config.yaml
norm_eps: 1e-06
bias: "all"
lr_head: 0.00996
Each number is 128 + 24 x the weight over its row's rms, rounded and kept within 0 to 255. Layers, rows and columns count from 0. Numbers have three digits each. The size before them is the row's rms in percent of the matrix's.

# layer 14 MLP down, 160x640, rms 0.0552, rows 0-159, columns 160-239
101:164146156101116152126098176180117187160119128108112144111168131111141146141083158105120134115112149096119166189120144131147116106124146129081127134105132127113117155125107164127186107131169123152102183165114112089150106176136129114103109137
097:124163092173121118107125113111152160101061095146078152133131140125152107110071119124127151166147175129136145122126125143134133079074124138108156172136141160111129148125104139101117141146138105147144137127146123138130103112138105118116156128
103:130159134162140133148111143127139173157108129141164115101129133099133131102135122169106128124087127090108149110127140140124136132086122145156105099080122152130169162115115153118127128133128141148163124132155130129138136143164143141147131124
101:109127139129150125165111193150092138133145114090103138111119132143110150090105155174162120106128077164113134163126161157151134109114094145175124127129120139115168147127118098134118116091098090135083169146150125090102129142120120143127102158
098:159109139109132152163175118137080126106136077136085132147172123099111118108126178101152124137120091119116121141123159090175181154156137109104144108115127099142124156116104105104135147139158133120124098150121091176131134123110144166162127122
095:140059180121092118140131123167094102167112122143161142106131100112146139121078108131170118090130105121129159142155140076081092133121156118117100112124143149150074109137130094078114106147133139136112121098108126089135116139157154128131159161
102:133128118165166136131111111161146085157119121127184142104097122139161121132138154112167135107135114106166126107079129131118137058132077145120164117138099131088154130158171132104127117121155118105153159141163171118142126139120124100100124165
096:113109143138117131118171067130124157165119155133072103139147118143114138120083126139164126108135132139146146155115123126119177118119154110099133145144110159117136107179140153150135135112183150089129100112155125084136139151153084061106100129
101:114147118141132097094198180123123133147182152148147099152130132150098123113134083160091114114136106113142108118132126094134137155121125148144158081132145151168073107148179161063128145101114074154155101113197157112126170130134155136108103120
101:117166127109106152135143127126147129050066129129133132157097133099126144074123149156168118090152119127097127112137109124117193132112095092137113131140099118127123086137127123115112137153143118138073136111143062127154100124144145154098144136
105:109144158105117098122163121139111136107121115105160171135144122112088145094142095128112112124117146123150108117143113109126116082137165147120126117120136086120058135148078143120118112132167090115128135154125179149157135145087118141086180138
104:134117125136110087161116123111104173140123114114102105138116129104121106115117140124074091141138154139113116148141110151142116122129097166123134130131108112082088108197119117140095116156094126082101121101123111129137133149128143131132109123
099:134121159115107150117189108139130132182143166125106114141115136150172107095075100156136130160140135143129108106098121119143127096116112108145098144151115110135096101095106117073105118149103129099134166106137133172119136102128093116147138107
100:129102092137141084153108110143150080173113104110136098082156151152132102127120143140111141116143133118142165128132150131150093105108095136146154145152112118150101130154140177091147126140114164114129135127145115072138167126125121148120083122
102:114147128180152121123162090113150117111120115117101124152167124127169114105129106121124122141181126139141162136104102142108180140101096127165068110095115120110131107123156152139097105107126116128092127168102171074121140161097109100107097105
099:156119158150113111140138095138159135166134119129141093133141116147132132121110120107086173126125159138114129171158141134147125115133149129127124125128156109116117132128135096129079127143161137133144133149107120140128147089121103123091141135
104:158133138114142108088101127116154138093128144104126115112121108118116150149175129150093117126120174117096120123156128095132099139146130133137129121118142128174167153102175162073127156164150133101094195109095087133130187142131122137112148109
099:107139097181154114152136093116176161120133127145143151138123126136130129122096169164163137118160143150122086150138101133166111132144157156140143141085127152101112090172068121153134148137148139078109142118116125110130119158104103121102124144
098:103135127129149142115149114103118148106147117157147145112088121133109133130136132088138175133081090152121112139150110091128163129158098121164067106085134135140131097156090154128118136145214130168109119116125095184116125121112132080125119105
099:094120101115085148107142132104117116063137101169105118128148157105103174136126084142166110174159180135115121156120141127132143090153083108145124155076153128135164139090134104160136123132089149134180143130083168137116114140135152146128114085
107:096160114115106168114132179157109173138112152109158120085091081130111125103087126110112158109166117162090150116115121117136135124127119102092139143169129138106092176098141112129149153075112146089136109128125141117147120125149163142144131081
093:155123146110104085162097113127092126094145135150112144151147163103149174166120073128140140103150162156107118136124113152170128136145102100109087116118159174116126138140144121140156142119097172123128105156134136087152135134093134106122130154
098:147144116164157127141166108129115149180152163098080162132144124100089134143116121116123123127124159141121136194122074110155099129119134136128175092128133126140164166150152157110106102128100069097170161106171089144110167125089104114105101138
102:111152127141060181113189129062141135147141146119124102105098096110137122108118122099145115129120112125115111151102172137118090136090124129123091180128109153156157154131145114144111120147125135111149096139125163129106129143151116126094125142
098:137145111126144108126134121093111132123117182091168105111098102080137119093173099116139074155142124125138143109141175128145140095100102117175130126112105116131144162116080125117126168135163157155194121099118109145093165126116134131112100131
105:132113168125105122113170116150078078096121085146113068126146172116135131172112113171183163128177107136106134134162167113106077098164111123131149141133138142144102147165130148135158130134134129141138147158128133147117143146137101096129138119
095:089124151132112145169117131163169104121127131125143140108145131117129137148082157121114145104148160149089188125141140141133084122182155138207135148150138122125093107121117145127153127148119119116096142145125121148130079112151124138124143112
095:133105138130134148125117108143101114133116111142124115148135122086121107121140107095117121178154115159125141107119148132112141142129133132171127133125085128140136138152137122115144120112142151173106113160101088106162129145110115112102123174
101:157114129147088146101139119132118113120160146091156123123094146108154121152121154170143144161153141119109140096112130118092113128126081134074137140108156122125077139104107112127126126141117124157126096136140149111143122131171107124139103121
098:122115178110084123095099128133127143142124148136130144170135138168112096171130157122120146139114141138125143100168167114103154163131128158133145092107127164126146135094168118134130042092168174115134109140149132109119130135103152162148081153
095:122149123069184121132142117129123130128134129137140124158134137077160125127161079108166124104095099083140145115115115144175138115062102081107118139068104102120081166129166147164150113163179154139150162119132098141108133124136094141121084123
103:124118130155120115146104136192100106141139113101158136122150136123155105179126109090115137119156123125132113129078167131123124135116153122149135147168123144121138131114120110123157114120117153122143123139112133127155154112137119126147104122
095:171125119100124102071142150128124150143166148139115090137127126137199147106121108128150182099116118054136146112145124128108130124107176151121095157131153145127117146081111143117124169111137113131134116112124119113145093114138153110135116150
098:164110146105106129158142130102159118109150067143154136117105122092142115120144164127147109154121109107159133161133140167124114091123124126123148127149190053165156100149137127122097158139110123141105129088144134122143128097125120165110091096
099:131132147149104172074113137093116113144145110119131137126108126150111113105095143144109139178156086147136134089128130151136137131118118126180116102121105100127110092151190155111146119110109125147146084158135141114131150117099145131135144129
098:089106107133084118115155089130110128108166133116126114125105126120091122136157114120136122110120086130139161096078115113156132115093122120133131120169129150120135116114119129146181059103136113109123176157089145149154149106168123149091120113
106:132128159155145115121160119088091133141101129127089125137126137138148081118110142141124110101148126165198162140089160086125152132142118158136179132156131139180133091136145108128139146106116105149164103132120121132130153131167156161142109108
093:119133167119132124135116096129144110153160107123133125113077125131141132086121132149140096116145092122104118158120150114155125113127130114105139145148100071084169153147139099145093149133110098153146153116114096145094119099091138088110105141
097:112128168130111150138136106138078109162074132181113146145126119131067095143167095165158112125107150131134108146081086132121111122138107108152106171161108132166145121151120146165183091087146136146126132113139098124167090140195150130146120119
100:155142093120138144110143121148122154128149138136172105144107129098161147115136163140171121126136074168185108120124099145126116121134146116129148126102147088151133125125093137149137152136142149082134127107176122127089119129108065164125148145
099:119104131088126152089134128143115105133104107136150126120145131174130159110151145103099116143122121106137094138132117116118131190140101132133078095124110130102153101127165161127128137123153169165130164129149151140099087135124141123140129129
109:095136148081102108164145108174093131139087137128118138129127089092097166148103111129097140133099117107113122135134150136183107137145156150131104077153112140152088154098134145084134144131111147116139131123139141108117141100125133142137126151
096:109134096097122174136144131099066117153139152144132085133133146117123093118147127134087144129100123154097175187119119098119175121144161163131090133106117170133118156114103112119154119143091147135111156116115102116115132140120127135175136106
093:167109150142141168105139147119113131142070121151126143141111109133086093169113126154173120158110130129158115143138117159139127108097172188112111133116121100111138137116119104130160119181143176144125127120131107125123118161115115148106139117
099:123119112147155133093098128141087127110151166154149149144079146141132135115154145114102161091102131082123167131111123091102143117148131157139150082148110127104121122105134099150149126107100142132137109112093091146157113125110137136181162124
101:129138144146113100151113188133135126123160121138137140154155110148167106180103139136143108108163145128104127100131143123126114155150160097134124148150136115172136133137116149138114099101131165059117115113116106111087111125109098151164132134
102:118115125123134132122135091146143120156123113136125112181099148097094146072138106106164132172097119145112128090074132153146134151115122124140105114105114145114101133153147128158089120142143129150153128113106082148168061128105092138127150171
095:144139161157086147148120107090107161142143110131112092134151101173096160124100141104146086140111115128147131138162115160177093142149115124078140087126139092124169136155099111179086090131062118113096112138113159153159150136131099172136122127
098:115131121124149083111118144093122122109123131145127142154107140156152123168156091068171087127161149095108115120152113137157104117120130147102150139126128194119094116115163142116076132128125118173141160112085109122125135155113155145157121154
101:147128127113147116116139097125134124134080076079095173098129111115077096116101147175125122145133097179078100117108092137107093123143109147119130094142096103145135151156155115133154124102114133112123148154113197117129168143120095159166129086
102:141116142167125163102117141136139201127167172124120107108103155117145109111122108068164133113102125119163106122171128109153110140078106091131117097117117168136115132094101136119115127099137111108091093141141128137116161126100129129127116138
096:127155111120120149143142114141126153123138130133108148136106115190071098097158134149122132073143142110103099144141139112173114147126139148113130091162146140104102115102156145178170099151139116101144101122115113175142129129127145130133140125
099:127142105092147115136111157120087108114149158115118133157112113134125147076099096097065129143091101111114146140089160155141102085135153150098149099169155133157065078118104139146132111163117083090145146136135151121126105139141155149118107107
099:093126154086126140155136165083108182109166113117152124087155159119139120177156112112124155099146126110125109137144142089154128170125147131079130108124127121151072117159168162145117144102112137096115141116145146144132112157084088131120136147
102:148116147124094113136100171084112111127179123118153083159145156118109120126117132160077094121144142119116111137096134090106132145142087151094141100092135135112140160112145117133136115075155104100125175124200108103120125162115116112102085105
091:159119115101140162161128092133130157129135107141118134123092116137167105167121103141172117140091122131133172123128127133135109139130149121142114119151124103153133152123117126117130124120135154104125141106138101129118168180135142134148139129
100:087132129117127122121159136136133083127155113156094165136162107159100099154097136176065143161149110125101118149159108080148119105105163123103128132154144117104154141144104128096120121155097086119134183115174120110119135118095095155125149112
098:123130138134094122111160137145142125129156120107122104131164109108142133096139137130125090114125133112109131131108166183151129180133112148095128138138082130129121121093134134085133155132140139174129108146102155126162147126101120126131132145
099:079114113102113137092141111126139139107153097135142140138118158100092111135129095150123145103133144143124155111129107116152111111142093154103120145133130099156119118067109173141087123137165120143106129137097150123163099118116131136151150118
100:111135157119123091089112163088079138148170150111139102121097159115158138081170167165144139092139097117134137120110147121107091179108139115126150098120134123145105164087149161123146136130133110131140097121113131133100165086118121122133138160
102:168088124110130132130131124093103125145198133133125158093178125103137105104111150188137091159097088078118116129122113172110146133124132147109094152150134135164116150148135136113155125107095129115144173115162137162126115141161127114142100135
102:105137104131151173153078106125063127123149113104122152153153152110095145152139079044135161167100130135126129093118107158137166160133136134074119151113154143116130106156117124117174134104126111113130157160145107139136163124102118137107129145
099:107130133111138168120143121163155155118068137129110125122133120151178128142113114113135160121124109158154129115126107128135146146123128103146090130153121158151138137108115158143084119134096090100144126122109119105134069076132127178130132127
096:108128113141162100121120146143156083141064159156110112100145155118106162136084130132163129109098109170114165116149159105115139131115152133081116110137127151147138134145143115122072168098103120147153147131114131125127125114138135131106095137
100:141132136135134115157117115115123135114181159093135125102134109115117155155168099138099111119129123146105125168154144144113091104117102131109123116164128116101108142126110108136131124132123147150120139146088136117131151123135125102161125133
096:121131143126125101098127136136152150085140119102107102123126150133109115136134149098151146133141130117114094154122165109130120110150120095075159128108124109098141139116082141150110141134133148166114166165144115126129084118110118139099149104
102:083111115117093140082110140132107094133080123126135095098156088117111129120087123158109079103137157122134097166129130161082144176137110147184161101134143167133163139158176116141143119144113146100120156149104146121122109153107165108146128106
103:113109146113131165133135131120116106140126118155111103165146152135167128135076114125123194147091113117131082147133118101113156097095123114098149124126174112104140110126143093122142152131139137097192110169105166134172122143142122170098136145
101:124142185123100162156100099083163130147115112120107180089117134155152108101089122169128118124104124111090130122112140125148151137105112099142089137126102141121131126136129087145152083103129153142143097167110159096163070115114130125144115156
100:095100127146105119129121116113164153089144144150125156129175125101131116141169128162091156135078150114118123103085110135114125182112108119109113138147129122128113131087130138138123161130128100127104139137141141148125136133121130140148118139
101:123130126145129125180150121122098133110096097117110142087121142121080145085161151149103164127145131125136123153091116164205150117067086145148116120104131083143126139137095136143125166103109107109093115126140134117145138123137138098132108158
103:159107094113139117171144143145194109102102117152129104138123135143171147134193142134152128100158140148118099114110197120122132099135140137118107124152125109139103139129133193150107137130135138121094102121095165107127127171109110161094105148
093:094117136145097112122136102117108115131146149131162170117184117075128104063102089141162169151147107157110104131085123156126126142096098120124157171126151108139175147118134097095143088110091127144122139107123120154102146123127115088110066172
099:117120123140167132105103153093132142113162099142146106096160086143133149153095088105127159079138153162142156138146128136167128146116133163108136151140133107133155110109097146145102100110149138096123133122143100162135119100155135127162128092
099:155129172116100100132145074130105142116118145137126131139112132131114100101183148127147115163128118144119127144137115134088143105096150165097120155115116091139132139197134142129139124131133098070095091116113114106140150151136116111133132163
104:079095127175170148099150137125156141130131118096131156160107075162098103141120133142118097080112148159135087160109099086071099142155136118117159093131110123102128117055124118115146099127138166110150146129136165182114120096160159117115129168
104:154142111126107121174134154104107099115115115104156104132105104132152097082112104162131080108106133167119132132134138172106105147129160163171153099132096141166108156148115150091147144155120108114155083116126141108122133155145109147116110127
091:126140173142110099125111144151123145115195136120153113119143136127086169125132163153133093096110094119152139114103143099116108139128109148129205089088118131113134143080150142117106097107144136123129119139141177117143117134132139152128163129
100:165151118119100170132144120145120118092114102105107086157145138162142136143151138168107089089172131160103143162128130130141073090135105117090109084134113161127172166143135134139148118090152124142109123138118150128128148118126132150160101136
101:132128151092098136107161141138135111141128087145095124119151148140130160127116131174161109113167166116156153076191117158156111104129098100102132152170121142121152138132098120096117161126123134172148150113121167118138119144112137154133152182
104:143094116103139147177160132123154126116164153130110108147168160116143134140138180109166144148145147087124162093106142125112178139142173133146084141127142155103140141130130147105129138117098078155120070147149160158101086157134135092064150086
102:097114132154125128121145133079151160105091119144121147116162147105131137160148120138149137126084170115104091148136141135112138149151152164125133159101143120124097145074098103171137114102144129154092058156136104112141135121112148136136118121
099:150135129116132132161124128130113126117170130152131140131123122152117133126108094174142145089118153134199113138169071128112135118121140097107160145143136112190155146147133110149137123135123132108126099109121116108098139175137124145108149124
104:125094093096097098134148119100149112112151119103161100131159152096123152128110114144193176107136119150123157106162155128151166144132125158137093146155142123198132162149163131144155157121130145135190160148157152121121134099123105151151149146
101:124119099133170106122132138138089160152149116155135129123159147136125125123165152147133172170068102131104130136124089111141132126089103166108085156109151113151093112136154124112082139157133128055130106117110110121101155129087128110117119140
103:123130133165150125132135143111132159139125118120124145074100121100109070133122121119154080127144115147148099161099149132129128198143119126111139123095110155075111172102143123146124110133149134111106116115150122050129104151114111163124124131
095:169115147109139129152166094156132117142103166107133105136132101162076109136159129097109092130176141117099133140107143140130140148148071149126149136099121144090132146143126154132137128107140116100128159149101179154108133130136215196155119132
100:121121110138116167119129139069130129123156113100111125119086147146158127129116097130111117140120153100137136140103196069116147142144113114180153124140110135138166113144114117116118144099144148112132150123129134123127127123136135092134141146
102:133165140136119126119168126137131137116142147149093178142118141101111125170128146111122128158121118139117082121102080127148130091128118113056089166136127174126140123114142148113197145131104119151086161159128134115118114138119109125141122146
126:141137107109133087112131135151105098104144132166141154087145123124134169121114129062133137132107147120112166069093134103127153101137153121161104118128137136147119124107183128095168130087169148115132134125133114108168177082165165099153113132
101:083092125134121134138155147158103126132129137190072137085136152142138161136150127165109154127104112107128148106131146137142098130123099169118112105117141148167141137084158184083108103170111156139147156138115128127142154113121142126110089122
105:112114144113121127125137140178102142097139123089143132185112128126157149155128135084103142145138087149134122131132162115108103141141132115125131105115124122071116144140152121088137111118168145115106127154145101162157126084143162114110112109
099:129137132142119109143158117085135102116177117121124150119144100172186145128112120093144122187074180113159125117101101143119113132126140117150148142119137138115188131124119103156106100117193157097145112133103091134111098097109108125122138157
101:124090122124137131133116123107125079134152129128122081140102146189153126140123137147138109150116124127138112112167139122122079104145117128137133160112138166078125124141099125156131129144125092115127115124142107123143125081126131112115121115
098:170164095189137090116168189107163130090133096155097134114106108149105093116165130162175105160143127113136131136154106083149161082124130090136133142104103129122106140090097112122151080140145127101131142127172130168106152148135113103105139113
100:146124140161117104097117132158148174170118135104154147132119135124162118107135117173098119146128167141161111155139153145163103107101126142167147139096130160107087142118113088105114108118141113135111131127151113140117147142078097104127156132
104:158173076143167135152173100153136123115135078119163150138129088122119118108139137124118123091142105107134158137110131116095156146148142160110166130154196159132110079145177128174148145111115105096109118115117074124098099104116139151090140165
096:147124146149120149139139169126140131100118097134109115125144156067153159132187152167136077123148050133108114118055133127168109114126140109131131111142156131127125118135115105116076129108122129155108133137079155153107091138138110112106138137
094:116114086127125093131102164123187155132137140123152116128137152130131153126093101145137142157108151122154100150127130139124183118141103157171119132134098148120157108114138141157153141111178143149131155190168106134163125103125126071133099141
104:083126123092136164164067154186116143147160130129162138085163164114089150108116142115109096157182138133123136168126133108118095112149097073150077142116133113125139115116143097160118141137122102132158072105075117186139133125135152113114182151
103:125148148092097137084126143114154118129129094188116183154097120096137124131140148187137146114155139105116167082153139152095137166076103166154104122162156158109136150092145093135162099101135097092082145120145130113130091114127120145156106121
098:120151084100200063136131114105114128125153157147124113085080193094128144117124102130130134169097097127086105114111131115122131144158148127106106154127103136136151072111131141136137145117152127200173133137139148092162147145143153100128130118
100:105146152096166123109123147123096095125116127095132124118091141109116127106132147111108169131129167138165114093176111100109115116138141170157164122079081118162124141118119135084112151111153148112137120161130140156098149100122111139098089121
095:139108184118122115122142123131130145168148130118120094163095143102089123140117140132153139128114153147085140156142110123102128112129149145115150134108125071118148118115142116170103125108141091144111143099145143172113135122133195108121146162
098:144112131149114138139099139116146141172176120122111123116165154125090108101123151101134161126139122129104099112118158144113116096140106085116144144138122132153150100143130127106125131124137125129089136094106107116090125129165109098126139140
101:149136119129145120143141127158105132135142097150110166106103119118123121128125086127105148165160129135122130159121111100100120114164105138163099114128139127129143123130148120156128111149113157141173152123137118130141063140100133128152151139
097:147142141126160127142106133170103139076126088186140143127172146151158153162173145154126119138125169098169125084130108131092133138083099156165122155128144100150151132116141097115175137124148085080152128093092159158091105088135132118147115098
103:130111146095126129133115143151110156086119100117119103130135087116108163115134097065132143111133175158153173142121126140133142117139127143127128138125177148130152114172141132125142142133131149161145115087118145141147103140123142119132120166
102:140111161130095116147147165141115113131109109156084130161145123140132104114163144143135122115154141120156114184107118134148105121076105148124184167164119156133130116157100097095103142116143113070146116130149137137135179126136103127092075162
098:133104134129105084114134149067152105136115142136097113114152123120132118113123103162088089161149086098136116152161116138125080150161153127153124115088127116115125104073139137105127103112107141163105161150075180134131079115110147113147114128
095:117155121123089115155121112135138134160113115067100153111098113132187159103124128157132138111097128125154141148150162151109112134109181098193155119105094122106150154095152135126141116152128152162154133099131119112113126161128115095145153088
095:116140139170118083171140143141104134152143123131162136113115112107131127097122153129092157103166118112147112093136090109128107162128126132121126120112108156128105135129133113150112144137136095108115112168098098160142164117119145122095119117
092:117125164108122141123087094140125145129118130096149140077155114096136164097140125086141148145108124113121145143114115124087120106113099165126161117145092154084113118138093080112090109120118104137104122090128116151135157144143162148113147152
098:125120123113146117132118140147140132087132123103152105153122174141147140105140147171130104123134101156161151103084094123107104145172154138182138071133113095140145107146177184099118114138174147111159138114086182115162109124147130109123155122
095:167169169123150093145124106088133149161148135173114112148141160144135124114087137135151074107146112134115095092120195070121125101088131136123137133111149153148129125134088097159153141125100124101119080127093107104123100129118109112121121127
105:118096110135175097103140108142088112151130148144117159104132159126131195150134198154094164180088124156113149111152143108117124155119124148141152124146132082059080084124131127132084143129097140157124129143106125145139145080115114116174138162
101:122122094139111135142118107112116157120092168091144128155109103122181153143114080111148142134131174089110142137071091126180126114171118095112173131174159105140113129165097111122073074163151147114121129127147131113130130154094146164134128121
097:086130136117100121110126091143106134135074084093161106121152107116095105126140136152139143127115193167131137158122098121129124082118108155172091154172142127173145118116150106095095154093139146153151122148098141098085104145139130138158102134
106:137135117188125112094094143092123144152054098112129117124150096090107118095114144100106149135169088116096138116120170128168113117111170094115125147142146107142122135127144116121104159122114148131104162149089072115143142137129095135112065134
102:131134212122082165162121082129081130114139126105139146129150102153115138135082129121122159127129143141120161142166099071090122119140094142168098151115119105134148124137097123156119155115127110138171147119113141127153154155139098102145087117
100:136130130114133136123115105126150157122139120143165117157151122098097125141160106176086088131123115157112141105164102113149126111113114149139104154164086137118141164157150107106141120105180128135157128163140177137122133065122138110128123142
103:153099106129166109173147144137136104139088127115137099138138078119119090104166123126099144141122118081142147127126133139111080116124091145176111073077132155165114083127085122132140153141123108159174150116089127142138144124124131139108133099
099:126124103123104095177099151136129153185108123128122111129159148111132135135124115140159150113167108100095130135143111130154142188159191155124112086102145107175106131140136145133174156154113132178169113116122140147122099135110143116119132189
093:101172142119139111149114131115128128105168133114138118149075100100172121155132131109151130108129100113124128098146155146184110129160167137123135119121156113154135146118122124110140101088109143145123133110106185105131106067082117114122112142
103:123136106138094139092127141161177141171140146125166139120134141084129056140149145091103144151178170078131135134118134155155104124103108177160123116123124146143114138114133160100117132137136128131149073134144106100130115123143108103098089182
107:158149132089107108141141099157102150071128140079107113116121141162164127128107119140142137131083082120127141152092118114129142167138125127097164124175078083178150119158142159113087120138131100144092092140168108152119148091107140194100113091
099:172146146138118114099115123165114132130156117131106136089110108116151096125144157140137141098097170158138148103139133135158094156131148120160122139132105125128113118144192143102096117098125145124111046077131159121125127105138163116135138141
102:103135165138116105153147109092157138184121102160138132138121101154124157125127140113100141125117095118154111137144101127121131159133157072090123163125113144173114117151095141153089162115106107105103147145144134157133091120145123123154104143
099:138111115104148084157126114156140120106133117131128144191142148109149150160131068144156119164179118122092119115100142144134133089106108133133128148121127157153077145138139177095129158103084135137125145131143192141137133126101112096069127128
102:135135157146078138127162114156110108119135150113139113103108141165136127123133114134109129113127122133103123141143125131137129126135163142163090154114140140107116138143134124094122169113083132100124132139130133094061148149079089138124141107
102:112143130103090124160115143036145101110125141130121098123098130142077117152109120128140138172124094115122120153129109106116128132136116099128160130089124163139088167105152169148148112116095118118148135145110140154133129143137089088136114118
102:140157129136132094143121126097079120154133108105141148129095120121079129115123097143194128089095119136145079119062150133120101165095093101166120107108132132146099133132156130125138104104140137146116136132149145136056102121131137101143104155
105:110145114173092119138107139157120094152122125141132132124137127157117052137068132171098134107152143144124133153121119150139123071075119151137114120114131123162136116104132088157110112154096131157077120097141093149160157123149099118131115143
101:146112158120163163110143138160128150125143146137104105122140084154123115171149101140141094093090136140110154141115145106133165146125140116124128132103122136137141126168120122128138146119124163112114142153116138108096164143070125155109131132
100:137126202162130086088118139135136109111131157137153181131108109155118121135137140135115138143171158115130128155129155127150123095144098148099145142139140143103114157136096173137142111112156135117112130137156090142124146158130112122146178110
103:084133132104150105103125128169097133130098113146159117053132149110134165135115106115123161134175104100110091105085091105118129099122157106109128157157058101122118137136138115139112107094126095123089140093170130131106118149114152155126114161
098:173167107102127127117099124106145140095118132131145157127091121128143110107156130114108137155162108104121123124099082142154157137143134099187126112153144082104116140166161129141174124089130117154129110146096111165157139181109119073114132136
099:128149132106124141133122123139101130123121173159120107132151137116126155142142063166094146120130134124124127146118110150086121173115129137157104114185139123098099176154171142081115126090128137161107147108145128170107148122116113132157113137
103:107156149141084136119081172126115142113100114106119139113085099078130114132140111124084102131143070161084142115126078118153139103116141103131115116156170126173084112134106174143088101134094108132156123103116111164140126121135128122141169175
103:142126153117130131102100101115130142098096171131108128137144151118142132148131142160119102129119130111124142097110165187143158115132132085106098123093144096145138139123136125120074139094109142158090148123127132095161172154163105086089145157
094:107129127127117143119151122123133107089143119116093114143142118125127186133123110153103163113134144136112108131137145149109117157138093158140110139122132140108137107119106118121085109116091134114076194153108111150150129145146167129127117173
098:112165118135156074126144095146108111140133130117109117128155167168170139149124110140087064134132126149112146126106121126135104127164068139108121068108105167122128207084084120141118105154101116119126129080136148106129145161109134139144118126
103:177120116150157126142130174147153095094085099095082116116160112119189140109085129099101165118137159085156137138082117121123151111152123159153163108103116124141120143109134125114135159124105126124144112105130117123144119142125095115085117144
100:138104134141152157103100141098126085128157107150143155127112094122157101105126081118150112182122186136107126098129145098132145100121128138086105149135114140128170119138148101110149125115133100148131087128160085114087079169112157155113133112
100:120145110146119140133126117121147122162132102124119141108133144110155111108113095106127176143081173134155109109136162140117162090131118132129151118109088147178166146134110108109097124146141110176136081130105128132134105152139139089144097106
101:132113131129122097099144095118108128142120140104121112134153129158172142114183120153173181107106176122183156131093127112128131151095165109150123121169115105116156117100138128137149110145164146165127124119089097142179119119150141126136103124
103:140106110111085118166123183119126118171146136134103133138142108118129078085131108097136140140141108132117064150123113110155126110118151140150135105123148138147122171137180128115112139138152130094126146127132145138102152118165155131111127185
099:142094115113138115140155103120108105094168165121139113100090109145151153095140109134147145078108122155148101137128118115092106146167140119159130105120109094108165124114146171147168117146140125098073106098198107091129127116142136093121145116
098:117170118140165130121070134086089141136080126098111114152121133138126160098130170115123132103148148152131180126157150093159134157153113122141170113089147130160171139138144120150130143086144118116102162133102154133131111101135136138182161104
096:097145076146099108129116126115133172156132188169125116122115144105129137140184144126116107150093127140120149132116129148095152170122125142160123158146104097137111127076154191120124143112092149140119122137138162140095163103124129107114099113
101:084058071132146132138118130151112112107123152152132214080114146099122139107134125135111141088134182128157124094140104158094110142141117147130146127144114129122130146131113133134175135136122141143118158146156151083119141095140085122179126116
095:153143117143130152091135118151122147148110102155112117082140144117150126104129094086121161118149148101116160125157167163123105143114159114123120099132125125147103133138136102142119130134145103133094126132110102136106134122139109102113173094
103:123119128139106096104123118163117144157151159147132123144098161065127091133146107090116113124120116145117102110137118136118112110141129157156074150144128093165116116113121130160130167148140115146119131170095148110121158177142111150100100169
095:074059100161149132179093099186108129097142149085127138147153144126100116090139133115111164120136132182108084091141139118132107140102128116090134106142088100131093129123151117090145092120105153146144096124087115121125113142072110163126160117
101:135141104138087126117148141176156141137115113127142149107147138111105144134130136146123087090146080130119122119136156107110153132084134143172151130078117142137130124152123133077103109156087094129097151144101083139152134082158129143157096124
103:126115162137088096130112094150109155107145122143170106137139149111119134104130140109082127102101144116107129110134115106162116102118117161152150128099102123106125121103155115168087091100104138117133109116151171128149111125139148145134129151
107:158109101152128089134158138147148140145127132165132164139140141138137118132132127107152076093183114098131176123085107073122109139130144117151134078152120158147098131130129147135165122104106127144123141132147089137187140107130130152129178113
096:133135163093160158082105099131102116124117141145110104114165172072147140118170069122151113089103097126137133132128139129134104110123161154117133136122066097136133138156134108132154088126119129122164152158119122114133132130076172105185139110
098:122114160168123096130069144103121111108104122146117140133139152114156145140150087126138145106088115106141132095150145156091125128162159122151185108114126131119189173151171129090125129138137141148138157105145145101145111113137141145120157136
105:127151144099133140122158126155166129126181126159085124117143126128111098088152098127091099104136109124172162122072128127091109155187121111158099134125120170080102133136121135153169143163135197130139062102073151145135051168113173134151161130